python train.py --n_layer=14 --d_model=192 --n_head=4 --n_kv_head=4 --head_dim=96 --d_mlp=768 --vocab_size=8192 --activation="tanh_gelu" --norm="rmsnorm" --norm_place="pre" --norm_eps=1e-06 --positions="rope" --rope_base=10000.0 --rope_fraction=0.25 --qk_norm=false --attn_scale=0.102 --bias="none" --tie_embeddings=true --parallel_block=false --init="uniform" --init_std_qkv=0.0463 --init_std_o=0.0575 --init_std_up=0.0663 --init_std_down=0.0663 --init_mimetic=0.5 --optimizer="muon_variant" --lr=0.00688 --beta1=0.95 --weight_decay=0.0 --lr_head=0.0084 --warmup_steps=200 --schedule="wsd" --decay_fraction=1.0 --decay_shape="linear" --final_lr_fraction=0.0 --batch_tokens=65536 --seq_len=512 --doc_mask=true --train_tokens=492900000 --steps=7522 --dataset="wikipedia_en"
Each number is 500 + 40 x the weight over its row's rms, rounded and kept within 0 to 999. Layers, rows and columns count from 0. Numbers have three digits each. The size before them is the row's rms in percent of the matrix's.

# layer 6 attention query, 384x192, rms 0.0467, rows 69-95, columns 0-95
141:508505532519506458521486450538512456460483509534531476481417486533486486526558475409507534555458485480543526530485407403493466544452457583504560481471554507531496513416493554441531483466537484556496540414445495473499464455478487446483478528572495511495545481515557564463458567539518564495
133:457451440458509460477428532478500480539494556565470485492493528511477459446533569498529488533468566488514476532479439538447456557523469470564526594501535503519555497440513533510551510448497523450506476565498437489517505481507524536497513529599482467505553391479467482499437503524486535537
131:470519520494510445544587473495500556483424421519508513493463452588488571545547550532534498438504530460482511448591488465518578613567491477498521535543478593499478504488499483520539451485450432458524439505521573535424472517529496541534436517437530516494547604499533447439515559484556497527
137:502562515482489515478583454493463506572527514525485513479497531548493453443500507537480555543486513561569527480424442412461499475581488503520449574537520541484503530564503530470473431470579497537446495467489502482492524464477548425530556579505505501518531471474550508484480430472471501528
144:480449491542495423497398474509494451532448498496480588490511418498495456571469560479548545490436520468513536508439467506489584489582533456478504470538536412429550565497485503512500466552527468522485557452490521460535560490536569529481521444487494497476492576467540486485529472586520562483
134:449510547477521484500500415560546576513467459530502512515507506448528551477442610501513532586470481468525545489571528538532414537472453505534550484528535490485454534576469571527504473527557458482512504497528486512527474463485453459458509514438571527496521519523519503528477569486446494556
125:477566548553398485496445485488481457429497492482455564480521544430492480511494576507473530438505448565465583541545530556474435455513467508442519501467519435418507561519455468544429493566522466484486533496454486492496472519466509479458492440450544497473572442543447456512517459484483508497
134:501521480466517500481554570538491512547474478487511483444443553505532554549450429516457502461557470463477469534519558492433472498533529545476450408492509537535562520480529501523437519410513519488532504429504494532428509515538536482471514536475526475569461536452492435483493470495517476480
135:525392523481534444503491477396505471440428486451571547452523495566444505504407454485459557502621453546539516513520517461497466484502498469497476559438533569491525512459560481550483516559448450549471517472500475541488496517498474534453551469412486440510540598482498428483417465516443542512
144:588530513479531639480471499501554495485498497526523456495467440507524476448514446526469459499499559503465489538541501501471462511503499498398549513474425542555540556505458509456475496480501488515553504515463449418531495495513428476377496498468511508417490535437475451501532460521442542554
126:652522440387508562515520537514527482514488522473446480529465489501533534524466521518496503500485507481589491507495529476499452516533457473472489510517497453609546514450486551501490451447516480477566456457527516519433447443485522495478510580467495524454527480516423444482468577574531557473
132:433519454535497474458463439505453478488450540453386489467535474570488453520547541421516530386449510444494534552488490418513487480512418473516488592509528486546494528434548509522518507446532502492466503494458434461475568511546445492528539518491447450446512506479546499469541519469487567485
134:475485491530492499466489476495540546489498532465549466386542509574479444504520558417530494444516559456498467484570435460515486587498545526449499483552534534561504477485473505442558472532552535519482486435567427439471509433552475502507490465591457506552508433457517488549512511481452487507
134:562507481502484531527472572510485558496550487532565415463497488566503585467571509543502465538489500465570477488541505473455492576503519516533504489561438511509472519609531516464440503465545463454514438512533513423463591482505512539513456425477553525499515522515520432472473504515534405477
132:549549509433478525435506523553551519513488470542487512507424551529506448546446484523537453538459494493491503499469556483444439466517533489500492536481516568580505449478455521545485536480432420450542426580578532511452409533526544501422478484476489493476490521474522513537507532533513484506
138:472470492475537521471519525530439434566494505442479555461563512481532440496518519475549560479541486474579539476436517449452519503447526505521540504506516466544468496510501506503528438475489464497515414612526479526536509461543471457505445534533484490518533554445531539570417543506523446452
138:491475545409512549485587445462431465464467439515542519450573486513518489433477440481494489496408514515510463554522476483441444503497482487447460447440443533457539498496523513452496482498506482444466532538457501429498570484502484507470522463489462473574524493451513583515568485481592472480
136:463513440560466512505475512410524472451462553542513493482490494560535460499538519538446463511481475504449476443457441499527534506522555540515525441542508522527510605496449522496529467524514509492533440555501510556556558475491545486507461476498545514516450585507546536466527539495467522512
145:548435527530580473584476527502551475533549467470474519421513452510513448521457492482549478602509428516442504467498574499529464507478520526505471557553499460486479530520534542494522507512459515504537472409495453504516513491521447491453626507503500500457429513562523442477555449527522445464
135:462459562510515491595449483495506497531554471489470487527450495550505496517483520557518487504449492446470426473547513555551471551553530436518487521498469488493461450512436493511440544575566550456509516480469574530472441576515539448466538495450467514473504461547515499543530431521531497497
133:446521456537408493480455499494554470506481488443473563505460523461446576480478443475430453438485548576520424545521481457557497519459544506449468414473532496488530526499507495494475600550513545524471454525465485538458489569482434456458489558627499475456522500406483511543482458516542515474
141:500528513479513502479522507494496522495470518432535463489542578490495437441454566520509610528577519529592512520534493601438500504522458469447454579449543495440464494444546438503490485403518472494447514556533513471536577492468522416516524483474484493451466486524522418496442542521444532530
135:449489503539521488487498487532486484519484543561473502492450494472457582493502497408561526500501519538438448496490442486462512475512487510507535465497450455523428513515565442518443454470418535594512555439479466498558513446489457496447477555512498480532521529513574533520512519613418458461
126:510559543395452526493452491520452471496488475445501505485500462472471557571558464588449558493469523527477563521521509535506427512468469471483460536529475466527466509562614465507533479440551498557537480547490446515444469462562483474499531445505505545385546456559466506441449519544538479476
140:538524500509516512491426512435478505515603513465471500478515515475499479531512523544463465533474480536606459570600449461489558484531530418467587561562471456524523554502357535477432445540534521571462526544531551475465510526523534513495437528461521482525539460572456515459527516456496537547
143:555530486471443493477540497481522496519434560562491528476527489495517558526496502495445429464460498524470517533541565492499509539532428470521545416472491429531554518467487475469468505541452446483558493507463615555556537494510544477470479520508468516595486431487566529488483475528516541459
126:458427535482523545464403565511499481478501529489569428435537521489515497530520452494491519542565486516538480529492524512413540543600469468505532453488404532496492451471519544504524523555444501483474535434519550434518538459496503485479529462526527464530470494464479493551573497518551574521
# layer 6 attention key, 384x192, rms 0.0482, rows 69-95, columns 0-95
134:534477497470549531494500456478497538463511480447534487541571476478483515533495500496483472518493500527553429535497541498526576507524452495463564595431556503442463554460528567490552475500502529540501519527376501451444447545454572493547517489501487451512496466442485492499467497592479508505
130:459505520468523499493501495527493445583546466427425440525509488474510482501452513455408508410481615540455478476514535499461480566507471463514470544549493527547496529436507510463560541424516461489520499490517528477445528542462446462549534543553528524573453553445471472510500483482453482443
124:508501490491523533512521428433478539441487492512537546492527486531525530469559464526550489508528495566529465476564499555493549524496523492462547493547478506476461501496471487516539491475462457473580573466413524527531491479522539513506496522479580463450495510497427495491465496466609525441
136:500456474528570510547514564569470506502538490504467597515476544487454444422501511524504450440533508528534479568452602441493472511416509453497456508489476481445454471507529533426516495519525518518500526460473500516500592514486485507478507488486514519431581477512478477514531523530508505506
134:525523565486552431500470466541460494396450525544489455555432577456507506511506478553458542476536518522468438561473471411520488503505551490540484528477486465526593545571511577480532491527447517460549486473511549517462501440485501495498484568473490498429480542491479487506530521475551594499
134:475456476536582599451519477574524482515454445515468439513582493474509524546441541482512549569495493506526530427548437548502493445461500498441562498493504472532428541531568537521487496550506450474504501443504514538540435477441535493530440556515511450484512470571454475506491473487519466557
127:508488392533440501516539518541457547454544539536552486525524528496427472581431550520482508483474463509458538480504544505421424450451444542492500521418513460443564585499535522477540506489455469496525461514539507481454489465512481424514480462498527517495503443534441452509507505465423525514
135:488434545445532532512468512454501527528521500455541568488488498546483523481550495439507545454450449364540480488498559579487445442497525461513485488475433512489542437503453504517514525477595473560522462479521496540454502540517528563387518479518511498561527483484579502541493509449493501423
132:521431517501441482442464482499554470514495505525443491458541540511487528550493524480488427470508469455429567475526479469550493544511500429526478548546492499505490499450472533504494505580502489560513476476518480487542545486557493496477530519473454548509558514494475484495557446497510531566
136:558470466545528433486545529535388524538445498501494421497516444540460457506453436413500504513504530491486520566552447551514422507470513488416445469577468544494460570518516470488491512518560475520513459485463456421578451536540518496507500540434463482489504456429579510430519436524523502533
129:551461464447536522520514463471502510559591541425491538467484486580571392530553499534475530478568549530502472519542546509500470588534484487464532447534499477533516482479504488485482490492507473451534498526470493473476485462436486534457547552424524544485513444528470429464484466540457506543
136:521494522519520526471478502564459503470453498554450527540474472435456508559554462478417473487509550496525445552504545442522504541451530444511513599427521474528427479531500545521580504505549494488451505451493552498361453467479482455549518540490494508486526518530433522428534470435530515448
129:491490514517516565493496562488514499442455475545455506533534512501470468498481592421528395514443562554527494522554536506506468502513467511516462499569519530440529462441449446488455557471591551550498588549545527458431525488468475532559495450499451459470522545459485482571481512487500413481
136:480532501479594514462510549444378507501494490462519515491445461420460481433547494447553480512505531500556545523549451603556609486519529522521484468525454517500528548494477462524471573520517446452511493487493513452517486455442487533455498567417565557495488540580443483564488565509422489444
122:450585469474519465492537565548440507542514447558514494441438500515553469498464524473459529552507544450524546481565538465537538487488517568490509466555521501609476492543472498484494511539487483488470448497490505482538434527503527551492475501505460488509493519457440488504433449443532509526
137:462469549530460535477503466468560526493400478513448509498536542559548459487518549437535525476519583428539589485489551444537499511531536556449508560514528475488450562561464505471491512559443495491501483496581517523492524531555540489518569546484459488460503568531464575564546509554539438444
131:454510431484489494514469488477520526487399420487477506570553424566495559515471509491498454453387470494558504592531474518516432502476494447488414474471452520483488476503529535424500542496550577496413519485433420474546486520466498555448511481490554541466535506493527582561550528506566505515
132:514568533511516461485404484424512476435478502487515435493409527442506439442521444461433516545543500462528492541421500496569514489448538527510535511571457493466456562504520457588517474524546484489514510585457516533490482460557516467539520512516494421525508500495481480463555524570542468519
140:499510517490577459503490570578554486518464515533492468474507513455549451491456459455452474489493535506454512400535490534566523479590557481466427492553417465466506489497549507450512415497514527578461445484556545505487568491564490539483502550533463462488525544504601458478435478474522494474
134:473464539528498468532534588499514482468592453526505482519527526388452542502443517546508510500522506520525526512488426488512480437558514552548405544476477479487454503516529494490547453428485497507530458478474530536518507556558584509498461502533486447501458510556540514495488526511415512465
130:593528425501484490536487528561500507485527521525526510572549518548517516480477506436501504456451494457470536530438492501469505482536480518572461507524540497448493503489568471490511558509475460579515492516491498533503420576497480430507636441552469485515560508505481504497546507524448443501
139:481483481523448502516505457536554479505470491492525519504493545471525482549481580442560501536540512515518492442539540464454526490416501450479495543467588515519490612547415536498479505479508528534503551485477529523454575478504520534526527490460436509477448453536579469518568521484542546532
134:457500432495485540528542482511465527497511491573523477498414454514470536442468394512450493520465569457482464522530499529445546501439491430492495449500510526536466559487562520550481472531436553568496514438539528372492497469505482513485464490451518479510459501496576467561491527504461484493
131:464512466473567543504512471525455451575526480607569557496528466491469487536522514506472526477512468474435535478560502508435568511479531504501485518529565527503497589485471454433534516556515566505551492466539514505485467511441587520545519497488484503457458491505461509500551447523495453461
134:545447504492532430507556506530524520441569521478471440502535522526533565542461534581479409561496562553507459482524508479450439514533550518526428447532553389469534517584451446552468496472412437443542528512447435473513566482545540454531444521557470471494529513536382537457561517610493461464
140:563537512477466464468610458449475484514535496535486452533437487484542513512510509492457573457480556473471525525481504497570454493503489551505503478560418465532538476479530511494486435501476512413492463530439532519522514471545585577494587522549478473498425497515479504511439449549512556509
127:492432556486508533469506563428455504421538454426522518519488456487609488498470505551531484442548422495488553506575519540521429530532441494473493488514489534489564502532461573558517610539472487497531520574508506471496566502525492510481530615560511554542487506510544563543585518524509523522
# layer 6 attention value, 384x192, rms 0.0435, rows 0-45, columns 0-95
095:470504472491497545491440523515516468520500494618512519563527527455522463468550547482531482519497487539509566498453603536464524431480567553523564518507509548476480609469532456491465465489519530449487488489515532496535491437511523489555530450463423465467517455529527477505524479452470520535
095:469587519445541435476456489497539523580503499470500594517490486482476498513493533438493555571455485470503543463466512540552502539474450461559494523431501542470575496523497486472462532496457418499483523540491543508504490457520422454437494505547516442568468530439443475478515567512510453477
100:467501522529567586555581514441490475501458431529508465486489524450520433504467490524619483468533462576475506487450534441483520424498478476559513454524504491527466541569575485501517538453528535467458559495474522490504518578411536538579461485507516497472529564481480543487507451536481518441
091:508492527465481493567484509505487462530409500550440549506489565458492588484495530539469553465521515448561513546502427481532472545474438522530455512502542423549529529519461520435488533598506394462462525548632453488510496508501424476448525475507477514510521460457500483457517500534454541453
095:498495492454501514544532540459488540471531491509526517472528485454468489444444603425455481492476534499512480544483495522526391440537504460528446575534466495541492501531497450472542449546472431563456515486399482472521486515510553525483507443485496418549537459599491495441498484484528506472
090:576497595489495508511453505471538485421569514515538493578546519552496532530474475475502570535515519513511504472486445454459466453451491574507420494499533455558531533589444468493513455497487476505483464510521508524556455487486555474527540486498564523548570528472500520469501484555528528518
094:483511490565535481535465439498498514465443503495445499560487528526494437458444561472515487480467467453506544433622560529519485543477533530422445468524481453520548483453532452486446565507479493507478482496459573502510453421549502528509526503496433425492494458520530524475453524539635529455
090:458444538468540506475506456508498505485470443429442534479505420527528509564524555515479433553504430548533426478473480473511417523526539475445433543526556430491518521538518464514549515492465467481532459536473478491556525550511515490465539465529514453568475541511435494467475490441428486468
095:539437496508531469512498492495526437540570486380467573494545501589413518526519469461489528488508456513462490423574472470434521477475563424532514523454502497474549506500509480446581512482564493485508526486536535528521525479463480516537453481466580512464477464516561482440555517502511464483
102:483510505477492576578523524477547471491500479539476488534440509462494509510509497497515575480450469537522511443413620496531533534503523593496507467524456480516432445391455510627525491464516492468442543493538547497528530479466513546549530479441471457544450580491460400517490450482531427520
100:537511469470499448544454486486477490466469441509537518456528507554522508550504526525459472609505534490568473529466490535429502535500485432457442412532598496428519473525548515429519465526463545492525453444481512578533495516465449433421506522471556523534453503423447421535516464503466469561
101:558504511510453520528470450507458609459553479502519569470468499491510481509475461523418509529499502503477442482469528542574543568532504519566425570476519462403479581515505501476474470567461482570481489519490499499488510405493482441519497487456470450598437414425464465528455474527494564498
095:535462546443489463497545514501530471499409508403523512465548453514521529486463516523526549476524498503416430426445524504525514511464499446446499469467468512427482536649476486486594528587438471466551493502566503514491499519570507533554512509540491455518551500530507498496491548534530491468
095:544454542513463445439459511520437553494451490492513503451478480455462486488507492516480459472554517509479471497545486435479419524620511591517511544484496466474473503579498500476482531461393469430516513533517523452495484473521436507491520492433482475541597409529488515487482528541503527500
091:539503498503495473547531412562549505448474522476479501414514544496569534512481530449524520489506475500544534561564497511547512458461473503512499472406592477537525513548464562507558438526437523501493476543421522518529476484493506396535480572453506537575493519506488479500529477510485478570
089:529459451445459561446432490502469483435525532508454468535409515414457490486558473457492525502479524566448482384467519492506489481494507466506508594519590460535515429469499487518521533525455554527472537511547520555520515542506490424494525461518441478433546546541529483525530512447540536464
091:554451442507438524511573545532419498477487548533449578524422486511496493519564478528557514580517502481485524441456553526496473496557530509488467515543495490558506527537460536446549476520526510534504542509476496489536542493489485504472448497475434537574488491505464506491633504554419562480
089:489572453557481465476545518527444566478468496539455446514495571524549494520508419514507510562459533454539478477473481464504451480480456408527486556540497560439508485464480431528585477515535482509425447517491465511521485495521520444499539506555444488478458497524491477579524492411488460496
089:448523543407533461481454510486583550473455525532484513419490470511421467456432605491480517482431488531501547481466459536478500471574499481521542469511433502493547548526516580505504442484512423542496485503534508433509530548437474536539498463606483535460499531539535539534598619446470493573
091:431491505452474518560552539529499519519485467489575446480488430528595495490449491469545484485538526538555520536511527449510481499493487477476435482566488452582590501498462513496440523456576532474446496449487453498408527449474498466583537549515462500501518528579457464518535543533519509538
102:483462504461492456448496523528535528440553589463512467428534477561420465523405559525495419546524459481470487536590541528470568530497503454514485489522536542540487525553554528480546488525488539536510523497537533458493450432469518499441535494534507467477462463511414608498523437478518474452
093:471568572484431526574469504461497475480469445543414514530455460493462502463570507545414473489547533505521544553573530487521462428484545471494531526471408446582446510537429507459501454499491523469515500475518502473524486459555433499579531523505497538514430427466498454521475613475499477535
100:546534500471495478538495507433467511569492494539508503523500426433459492458555479512479529395526500588484497516504585413508469541457490498485463511508531528487439422448524500501597500511528518466441512475439502531514576490474507537488461508511454490506449501467537457537523485498518440546
095:536540511546535530467531533472478529515532546559569501532503587500444518554499504518538530457484493430482512526492505440468506483467511411483500447453523523503517515450516540473512460519526462532562495446498462465537436476394452520491456525408529455488478570530506463466499470441433487518
102:451542529486555534458544385471510450521497467505520649502532460538502461527542499533534520534517432518477495459535463501516548483610523520475514577465525476598502521555456539530457503480482537543508420493547501516450523513563540461412490472477419530508495552481513508506431519483445556486
086:473462489477502535598544448515539490458533542453413462489516503548512471394525506494491496438504548478489547481561556479444546461450475451566469468548451465573482387566515544520523514483482465577520525570517516544517512494510587551481483493547494518492445451516511532485479492453495549418
098:476458522488530519473475422419464493453537500509578446451425457533524541530455523427473526548496527434565442497498524515516507468428493489440470504474485460488503531515477485432438483488435503471550497433493495497501592546486489539545576529494460473506507469420468448453489525477514490495
092:487464519471483546544522520523492521545463597489435491506510566586503501547488446384475544455536518475467492515447488496529534503472468517512492526448538532475499503557488487450478508518502455556510482542501497547444463430516474460533448502430473527517554510534507461533457562422509540467
089:484547548411591442488514531487452502501507550487478387492459573487520540583537442486472555532508567552486561493507518504501566458520464480544465473522544505541499452546470482490512547557476517511481460493519467485489534543452513529445550514463515482469449490492504460465496464549460556494
094:451448427486510468484455516508561578537513485535460490560470478562546508445484475520487472492545496503414526500549551480466510462532487463509473500531580478519520460557406434511493508564540542499486442485448418499432510453479529567552468503471467480473536521539547543460532465497522546409
101:460462550416512545441512466480530488495529530481442458489531447517508446504460530550480503480468538526469561584514496593511536458517505489568565516584510517536553487463522561459566464467495555480504478450511520464450488523555487451498509479565494476568534506509480564449506455560429500486
090:492475497498445477526496591491509494511563457494467423524464549427561510438560464506484483500455451511430405489471505582485470522581450505459448548510522484500469499577530536489558431470474501530469490489524529548534538421497488513516545533434584569511450558447492543497526495502446502488
097:478464560506420527594536521559503411518458509465509482533501521526578527481524508445539464551597519538482571484494472501546498503485471519527568543482486479548476546480492521519593476541491468440505465440475476532475478476563510580494483550518599455542500453496500541479508478528511459562
085:416527514553567501569485483521518571480465508566495443486430550445553528535474532557512495499472465422518489527478588476435496469538492525518470477417425464516544520534514506511546523489473559508491476484521472451528482512538573572495515467469541540523434504540502466495537577475469533563
094:400515545453482468480518440431531500458504471491442497431458476432503444486548532506516468437501509472522449491486437491475508480537474556586554457488496495513456436501489478525494510547425474489526437516489424480512467472515466435502532380478473595517549476521452442469520491578503570467
092:525489436569548482566509459544455567512468478508531535463570478504475564561449527518475431541516525469489468430527501532477502463557507450487508453399489499512536444466550555475516463554482478520521471499501441468561422469511502464530442487491496513538538512505426527537522475525413476471
095:496515511526489458538555520528582583440472514520441528484530501555529495462484548459458545476490523525546412516468559521464438519535476485531541553511533463488469543485537496533458527481487554507529523571507419504465413524535538586496443481503502508447526498495517449551522509507482543507
090:449533492549483497516531503454488496533517445499523433544455496524551420543457538551457509517471503506470453501522517515503467508588418490501542576540538459500481562469581398569461441548511473563453552550533501522519538493490479515442536431465491510521517438425504464492529488425458432554
095:516505491502536478538505494584514532535479514489475472496480511531539562477521537462555497459468442607509532506441480480559487464512510511531488475484503518469439485460459456429521488506570510538457495561588499484478493497444523458507527491511427533529555488546605471566525510474568424513
092:403520470552427517433504548525551535472499517543427479481514549590520450484505521486526532503494544542501489555510457469514518504455522495487562458546433516559519510499506499418406491575460507507418560520532503528481512576484451456495503520539511528460478589512446510496487497518532511503
097:496589420568551502542518559515568471481519513475535520574550522560440520549527513503466470466511469485482524492502513556501534479444547575438573470467382533431535482474515477520508563450556498526381419539510528508455457477559549544464491544470446443449464528513509537412460481447466587529
094:505425545437605484476477418551524482437516523546551513523503494519497514485495476471446506439507567506493470464537543505447573538549467453469512453372446491480547519515489395561537492505495540572546407485540513513409497506463461501465488464513483507463524536512429555447488551525501541537
093:473479515484505510445479428493430514502495596447449458504490484500549510534449476549422421446531471547503484512452458593481524522510546484503482496414543466507502574458480580423471534494460563453558499454498524501510551495431516461492523514525530543516513524464459519498484524443575507554
101:481511516478490452552455473524500535463511478462508445440532485461425432525499513483532478506493498405432475498515528554513582506462554533484434517509519521542532550595485478499562542534460508458593473472516520510451501490547494474486545513455544468455564476443518591494579571467429456532
097:466520492451419488604487406460487519523515433558570479486564470468504483517479551403517497511468469496499467495518443454459486561461478579494585456466490550530467541477551505494493542496534520480530543437461477563461398495498495442526528485569428458466480542551478537391453541450542487548
097:530556471486512500494456495553531515453511541534494548489447503542489544509470555490555475517495523469508511495520511473483575482510464444540461486426453480489570565480428567496556567527525538558518514468512420527502507505438492499413470533519513413505566496510451417559570471432473458469
# layer 6 attention output (transposed), 384x192, rms 0.0576, rows 0-44, columns 0-95
105:532487474460491567517454513541593513532577492590524510454530507477476534464566521491519512549525457491552490513536501523498572485516599483521517464553555526491561573508522479462431514521430440481427476534516470468514450489523537486483501451457458536455458499501463471568476475516351579462
103:447487609452563456545498418506459499521394495538480466502442559543586523518456410462521532512468534474491476529592479581533518534557508491518523476438480587525501509517427489534517435569481475501510496507547488438499514502568488512514514534541499450499465442515442573474483536483542487532
100:500548463529456539512576465516469522477482480490467481491494524557509513516516485507524506545567432604516547556438505449472542516512506452504454470489491551544541567464510490518435565547407578552472573515405524476447447567484511486503460502480544486458564523450530440388509466536409477415
100:383447587548449436524439539475498554440457481523570525457541507536505545497505513531522460525487511503435474509579525461516514438444484508451538550597506471522517454510500512489510464517505455495476537470530469487470493437507506500450492521522459487526502587557474490432504488547498429522
094:501490462510542472504504518561566532585513526450517477551516479545451506528442500447470498557518539478538542476461500537486513459490524456473479580479490555526546454436407522516516531476509497504545505514384487547475569488506557565489470486425587477565496432554485520514554472519547433527
093:485526560583452422534530546496475542472485492482489381493484488561494545518502487474501507470498557457517572499518490473476459525489568472493430527542464590511504447467501493439562515474495608534543531469459536497534500431490530474485524521509466522497397490510507561480415469518518515466
098:489477423513545497458450522442481516494560464475510456502430534511423492465459486498490593503476512440599503499464476527445495507533526570487530533426468425532422497466462446533472481524514476500457515421601483534534478474524499479532444458525469520556557460524488480463521485478526476447
095:446462535437481558441548498447480453518488432531444462517541428510554488505500525472491503490476421513440472439496475538491465569503454585458532574595538412441486508539456507605460502478537480549476533520497530463515483473523541505488524559490488490486520530510536506492521383510498523514
101:465534501533533530508491500414413496507482522601510500542504521481502472444488459434455525473472503518386434556466563464553510555577519518493454542505472499471539454476456541499524525571499524463549461561591568510542567510490551559514437502525505501493485516495564605461508505506522468424
111:504533469514468485460510537542506529509513483469548615548475447509464460503508439548459529514568478504541517554441470420506562502556533491578451468471539439466493527491498547524487465552465520497423606479535471536590446511490464467530473523534470502560525482527449398548477504526497522513
102:481522546496541473449431513455513464462481484396509415528548496480561523582530511498438491531457497485483517464445546573494486599562513557515558485544502512401478461448514491430471503468475468509506502513495497527511510503423435475472518576482506463545477461397478431473546558475476493457
105:455447504524491495560463451479578503461467493523514426555482519494479456535507471538577481512546464482530447515409479582589539531540482495517521455460504481492469505577514494499569522550502489491439538541530476561435464444561407500590486499499504539519447422449507539510481544528510556540
095:521562541509413528468515494518513530458485503494537481446547448496486509475573555521549557463501489460422475488513521445556468517455434534477503448572508439559515505551466438479555457565433514534537528576461444412422464518487507504558477541430545506452545449489484529445576614574460538503
094:528552412543521529620551444515475505496485502492584379492518557492535557444492510477564481489492485519539456559473484534495454384551468479469522530521505518527555499473467488471504494456512460509434544518516491521461503582513557520531506493464448425505485519492488515489424472489451454564
098:453457518496448496553489489449549466496461485550463444444520471538527488548463471483516511442487516477423448485460522519540511388505541498552472429515544512534510435483447546509508499544469527494498478516401469535522452486559518495494583537480466483599494474473518466526539523509484502499
100:506525434485472589481497537487516554523523487488576582427438477405545490447488523507476460520498493534504487453538510569517560493521524440521545494447451523497508450497471503501559501511413519508534521551576490444570419478510508471534534473557560479447469556533408469520566529548461499475
090:489432480557455473437524453527503445488499450441553577532531484441577516501477476561507482567501579418545504392526475458534432519445540539497467518456485538555563519515535488453467516506461537479529499480515510533492448536465491493551544556479488503544487445419482475501583457528439477487
088:574496537453465501509495517493579501521526577484504517444518474468514459475489530540552565449506426462470526403535450567520451523435505549535578561468521526443443547498465488555588547476505499473524567549437504534432527517516573483536517545447526486504496478483581471509510510502646501468
096:502556581430542457497454462569525501548385509532508491492490477498528470505465537446474503480507478494533594519492567476488558447490490448401492493508436505514518572356452513506487444490503546558461446511455467518496507502498477508565445552518489485496478489501506543491466535482477489545
097:555494475486419511549552500491543475435545483509515563429465411530541541488462485545498595476505479514481458606469441503482536531496559522554450503523508512517489555512500479444483509515549535524473564491531470633518528493560530460474489508449457506573522571477430489496542476496441524485
098:486468398547517491473519490512476500512489544505436452473548473556425523504505439529499425595395541476475540411488554498551497571530471552483547448500523551521552488455493476526462521501596549510462470484476547481453515502474488500536555522471447461537547503498540510515515485516549558484
099:543510454555443586558460480500538444466514495485485489535435520492564505570527482467465434562511457483538564579484430439541514550482510442479543518513555444571447517485435511419563465542546453446484547524435540533444502530488485448519516497454473509489411514514497505530464464569502500429
103:568449494605505541501497509484411463466495468435493570443443472486463535475508524575484498503525477542595559501501500490470509456516489443490540505489567508467425486524582454487452497532585544511477568463444498480534486534512497528421438523551521487476510515467430481576503497496443481449
106:468475497513540460472474523464511446550522543537497457579483501540455514542583461478506537462550516489488494468512503538474499447529485486500538493559509545485534524481450456521457574468495472437533515429553539482482524454511511542451533589505519498542467476532569530434476488437539502507
102:494563482515502559543479502420484433479505549507488553469522486470485457589463479526456458594558482491530460438436523476525487533522542452475468543495450496549509570453421447481569482538501446524440504521570515492491490484560491433513508513537529457449513485489502538508514488517513488503
089:507523500536427524506444479522549460490508510419478605492544521450448578564511502492505449484504525447397553512474514458474474468494487484473565476441535458502490446476565534473547480481511540470525423524428418439487530452421516509536511498512489500513499451501490541538479475463482522457
103:491593545421541422571500497454527478467490499523503466551529438466509515505515483442442512484459450519502481529522558505501506491532480482473540496620494487554494373468442578550532543530468513484515526434558519483459574543548426435524477500456442467520490505485465429507444513483513457498
102:435501611487457500511459516474550531502498541480542502547507518487490523459512538443497410475450445509418442476533498434533477475536432471465513420447481495450399524509475443519531512455541455466507465564491501478625498415572504559460514514514534500515514466485540546487495518425477544577
093:429461500503483498459510559510512551420528567421470548497516485444593553565509513413521446493509593526500419461540501472542570498523464489524460518480457552496541482502509490502510579481507544509473495575516460529504542517463451537472581487542528505475473504514461444519502552532538452425
098:490504498510451535488473469533542525482524454493606503453554490514518565423457491449489533500472590499488445475486557458478551534479491405447498506502580475527500507547500479542484526469470524542561456483443516517516516503515407504470464400497402495428434555475555503497576502473521492539
097:436469497469491535477490550527588508468485544496428527444487498519522528447447437523483462492542527476500544545506537533458517458519514458455510508486458499507490455494546541472513471504503559450537462529471540527550524526399462442584527574509497477415510535446495586465508461544465532511
092:547540468456436506469503556593471507527518498495507536488466562580551459504457465562509533479492539488470504371455431469578570521493484449529488472430479453464468466514524506475467545495471514553464529566451489481482488470459459531478535427459497423500424479485451506528474528444430520502
100:497522536493472531504600472513439417493511526530473476443508530502518456437490485474477500518480465504546548526473472617523456543462475540459485492529509527553539456571476612522496486429591497441445499454457521431480470439481467504450497458501558397495461449521555569511471464482479498512
086:530476471518575490513500435519539525446488553496431466514533513562508530507482563460495488510520487516511544462455475425510467567489527478472439449436458466533460540475470516450515527551489493548478435514442501572495497537441563469472432500476460491492521492549524414485483490465532464540
093:496545553564549472495486472505495473535517425443490527455473496520532439516446501542564434556543524429504465530528522508451498474515473484547488540525506529519534443451475493467529470568413482555592508512505453562483521540485440475533449497448505470505458556532528488513529485538537496476
095:476437528501528537443520468479430479531461534534543390532528445574521530499583515488531439469483515461435473438427515449490519440456537504441472525524517531501408521558490527448468476471488473519561512499464477511493440494562542523553481592580494450515506546542483510502567534404480468558
096:534503450503517505543517538473621502507469491451563483496498500498429491520484600482484544498493439496435526428464493479466508467505482485601533512457557505464453497523508447554497556538511514459502419498556509508576524445427480546527490511462546433469510492548499511458428481482449512469
094:454527534535455508501543495537549474538576576521482477524476546477523491542430506513467529526491471454563546438513538497514475442452474459588525524553580548458461553563567522544433465477519499491470534525439531506563567501484482558510444530462449512478467467436522454484586546459528507489
095:447532551494485532543481545492464493503522540544531442479483525514475526502493518581549450506497469516490549457517486511430450496412540461593524448550567463530543480543509535580497522574535528475511529516500491468474494426496550518495458511488503445500532489454533463533549521565436497514
097:465502500480448512528470515542565518528493503518545515505421509503489486536561506499490469479488477511559460538533474571528509447484508534533495457511469530493507478447583492478456477488574482508502509519501428516456531539515516440486611455516515483457492464490492475423513527552548484518
099:516517512485550589497477512529475479450551583524490566535552527510496526550458526506465572499515530565567447446537497488449470505510481537453584543445474504500535516488478485496439507540530496557475496520537497484501455497483535534544531431457512498503533502507518490505429507474414539505
102:477514511451570462475515518543461498459436542486452437534522467470559594447504466519465484497481472515452513464469496501436499465543515515477463509488534516568500551457422486530455453411456410451549525467577488490495489490440511485494466438480437563490468467547535579442557521483519523481
094:448466422392473455482461541516499572517483502439513472512470512472513470418477503493451465528525444541513471443587482493546549534475512476481505469551510541531475570482494499492480497534517500550499436533526520549545557452461509441501470463519452454515484569508493519503469517434432522491
097:544495490442481512528502418536539496540585476548475454516572504501449452498437495437478494454487503420441503474554441522484491528528466574471549485519468456469546509443501466416541496579432519505507455538442558462506538409440487463513532467502542441561569517456467534511500475531548438513
098:558463569474520517519475400533480553531491461456539478484508454516428521485477528464485551538522443533551499505573446466413489475496483560512478489444551550591522393430451559464521408489482571498501610535525556484503530554553529481455504445577495487536479508508566472435492548523494528479